{
  "d_model": 128,
  "n_kv_head": 2,
  "norm_place": "pre",
  "positions": "rope",
  "rope_fraction": 0.5,
  "bias": "none",
  "tie_embeddings": false,
  "init": "uniform",
  "init_std_qkv": 0.0564,
  "optimizer": "adam_atan2",
  "beta1": 0.9,
  "beta2": 0.95,
  "weight_decay": 0.039,
  "schedule": "wsd",
  "decay_fraction": 0.823
}
Each number is 128 + 32 x the weight over the matrix's rms, rounded and kept within 0 to 255. Layers, rows and columns count from 0. Numbers have three digits each.

# layer 13 attention query, 128x128, rms 0.199, rows 17-23,48-55, columns 0-127
141112094145126108111158096105095101048095174120125162102155122110155135128053161101095116112125142170135098113141115103104104120173119131134128149102117171082122101125134187155107081170042114134130088119106180100113147137143124122094127105120114112098154110043114137174125139131151108080160090135127154091091179132143171124166094116113182124143151100113172131122061090101140180128176
151195141120103195140095085177179102198168137138124095183096170123095149095129152155135168098087099123073120137143118163117094111097127136214146141184137087154148111143117123124104194143155147183128157135105139134128111112131132101150176189124061129226134080116110159132117108141108102111118139124146067112159069131085127079100143095136127146104093160097108111125039105152091123172170
131068150135123150159090111118162157192107102103090121150137093086165163102120099085121105165102172164103116117104160114108134148113136122089191037175052112117152086214162126111120114045132114137102101046190094183123062133141058148181114058122185171073093058188094127118153145048175129134137185146136100155083183162064152175099161111136107135079085104133115131096139106110183191128144
115165139121151064135116118051095150106122158158109183113169093176139130145187122121154096116171144164123132155130097119145153145183163127115164139069152195135101159110126079087132074102095096058116138162108093121168114127171123115197071142173172152107236165097164159116124150165187138116135148078092128125209152119210194078131133132101150077123134067104133123117185119127103131116124
120083140129136078149143088160118089118181165084158128131169148153059137123168111070183153117175112009098084161120151133139164117127168153119134150118097117138141156147114166075159136085151130093138122127187158130176155130158144102172124155127138150141093139139097111091114138071063159100183112127111148117131080108158159124123181108121140112154090095170094141099159094132090093093114
150112133131153124227139102131150154122118125083144122115135152134118110139123140087150127120100118151081138117143175178147103132142106111128132130114148168124136124123102157105134080074137141139171125115130121165110129091170094185138130160148131049119081094145126189128131164118144179150170165110116103156093148126158140105140168138082165161111106076156145160149138172145113142121119
180099090131170200101080115127093146111123057130130133150105063129161186154072107115150129133059164147124204059121178157136121155158124061098096119172094175154204083163116126146124134059144135147132120116056138099124114071056084175125158096095160055102062094140155117174134144161153113149101127114110150152142154158141168197107192092131179127081139178195175143141132161172149124106093
109102141126138168153163094112123142106068051091087129103156147151113134138174089141085097108151085168131156087140103098114139091123064169110157087119149119144114129161122099141122122152133133098141108178181086183125104110136192119147168130101125158099096089162089156106098157163164141120127212231078124166113083105143147135122107138169100148127129079158140107099162139106118120100105
143138117149121151160115110163111099168148134147204134115007170133036162118073143108155159090154105156060124097112148120143049103127125132171112164090112094167123189132127149144122133150132113175083151134094125121103134123145112156079173123122111139161137087095141166094138095152161108158119056095129134117125149114183088084169139084107174175149139139156115153139078147157084121148100
124093152100144139156150047171057165128130123072081043123132138173159124135090146170102145161045179132135196177117103165146117139104091149096138141178092136122145119110127075112103102072075093079137135150152170117132135149097138176166152094071169141173094093162122101138067097124133138100082141157109190107135122107127146112172088136165049116170106140179146179121067162127128144125102
119095078109134112122085050153109127130109139110087150148116085130163139139130099108143126064086115122106145092141145185143130115063102153073142138125129131139161125113130110171106106090099135115141167163120085166116107182064095148175117127162146109123021097152106100133124144091164141151140140140133126094196126163071089172115102099094120102126134133089126107070162150145155118100169
126092171112122151162135118127194106143108129130102116140128160135131094128126122125130150134107054134111139083114123115107073102131135104186177100133118101133109101152155150142107130181167115165121175142086063157129074165185168093075115129065138093129135109108143123127195179119157103153095144136146093139107128143136178096181130135128128142163165110161123144128152145116089142122122
146139149175120147098111152067136161066135086086112116128182105114182127139183075087116082059149125145146108185141082155151168147130078136116156142146178163184144157158155110108086126105145127079160141182107087145133137077087121148172162169117123155059154206171148118112094163163201106118156132166098135204151098132141097149096142151159080105111119049125137115095116128117098149089235
146105135117115119112091161132156116123105169123125128142135139146115164153172126070083088145144082133121083115145064143141070126110100139145136099145157129099128065148062160127168144146128120075147149119119061146076124118098121098161056145089055134094161190153149164146110150123137106140159145154177162106157120147089107185141102158173131077151101101093097115121139156073106105149111
165047150122109126163090080166082102099128108142127153118111135204102158137174121026135146052148129104126119107129163160141151104145104089179126165196079147169126112182168152135069101140068182167144095162116092118086119112094131124169115075105110145117132109137149088114094131187081122088114073156114153097147094140182102164128053116065148068156120077153145135066161166217109103134055
# layer 13 attention key, 64x128, rms 0.197, rows 16-22, columns 0-127
120173060139152143132112133141135104107124120128120158133208063157128105167086075099105160169082119079169115068111087173139126175143121168083118054118117193073135126083104153173132139135121141159091131154107105135101125134148118148140078122187139121096118209168166085199091177119107138117200120137196180148146190183104121150143114165147084120117139094225118095153082187137106073085112
037055152124159117181113120085154163110145187160084145164129117103151163094162087153147152155103110076169095158144114083154156063110153139120146075170160141176153092147108116121138152160173105122136131123188125053096097130128162075076150113135109137149179081122089163152150114130099123114132128142048094089152108091122174107155152122103138162195102188157121054111131146175148057086095
136151108149152156201074187109162092125146090075154095164189133177115098148133128167153111056168166100151182072123114109188148114114165100077114125159124099072095125076107162162158103143095120203107148106129196129103115134163135122173144113094146191107086139136124156112145129117123084095095108104160169079132191198125119156094140102108116146118201136161116167154142145141128209181125
109172150115127128072122102096167163116145098179161130142108140091133149120131136148179119093090113144141177086139121104133151057123094121151117055150125140113117134087133148124185131104111089086118105136101156185108152069186156110181145142168101147080151155156166157141066131127159131092145141192068090117104073120130119182085111138126073132061107087131165184159119087154078075144159
110126146128151181110107112148104154136118201125100163174148089187170101123075113178109139150148079097159064160142119145131110153138148160066135062134104140133109101093105133145104159128140101132158138105182173127150153117105172111035086134123150111127133138099144143112133077106150109164151194192076183156157133121081139103143104125197075067101075073182115106217156140153163079132128
090149092183067113090150137087149103124099146157172163088163096090107133114121120169080130143128127147134143107122085146079151169124150101144119136071111145156105173147077211162116095083125166087133088086078082105075068173152108111112117120156090162110141091138164082125095119153125093117170139173165145145146144088137142148141039178141169115099132197103170145130109130134112115144143
139167095080140174105132122084142175193146159172157176096137113159098071092102110137155085141142128076129109083138173130071092119128133106146137132049120149114109162177123138147074100139127087134121159152089119156094093125122077142056105136227046155100061132117110147141141158149143111146111154141160106118151087184131136126107099154135181147067152109077172085078155140144150097120178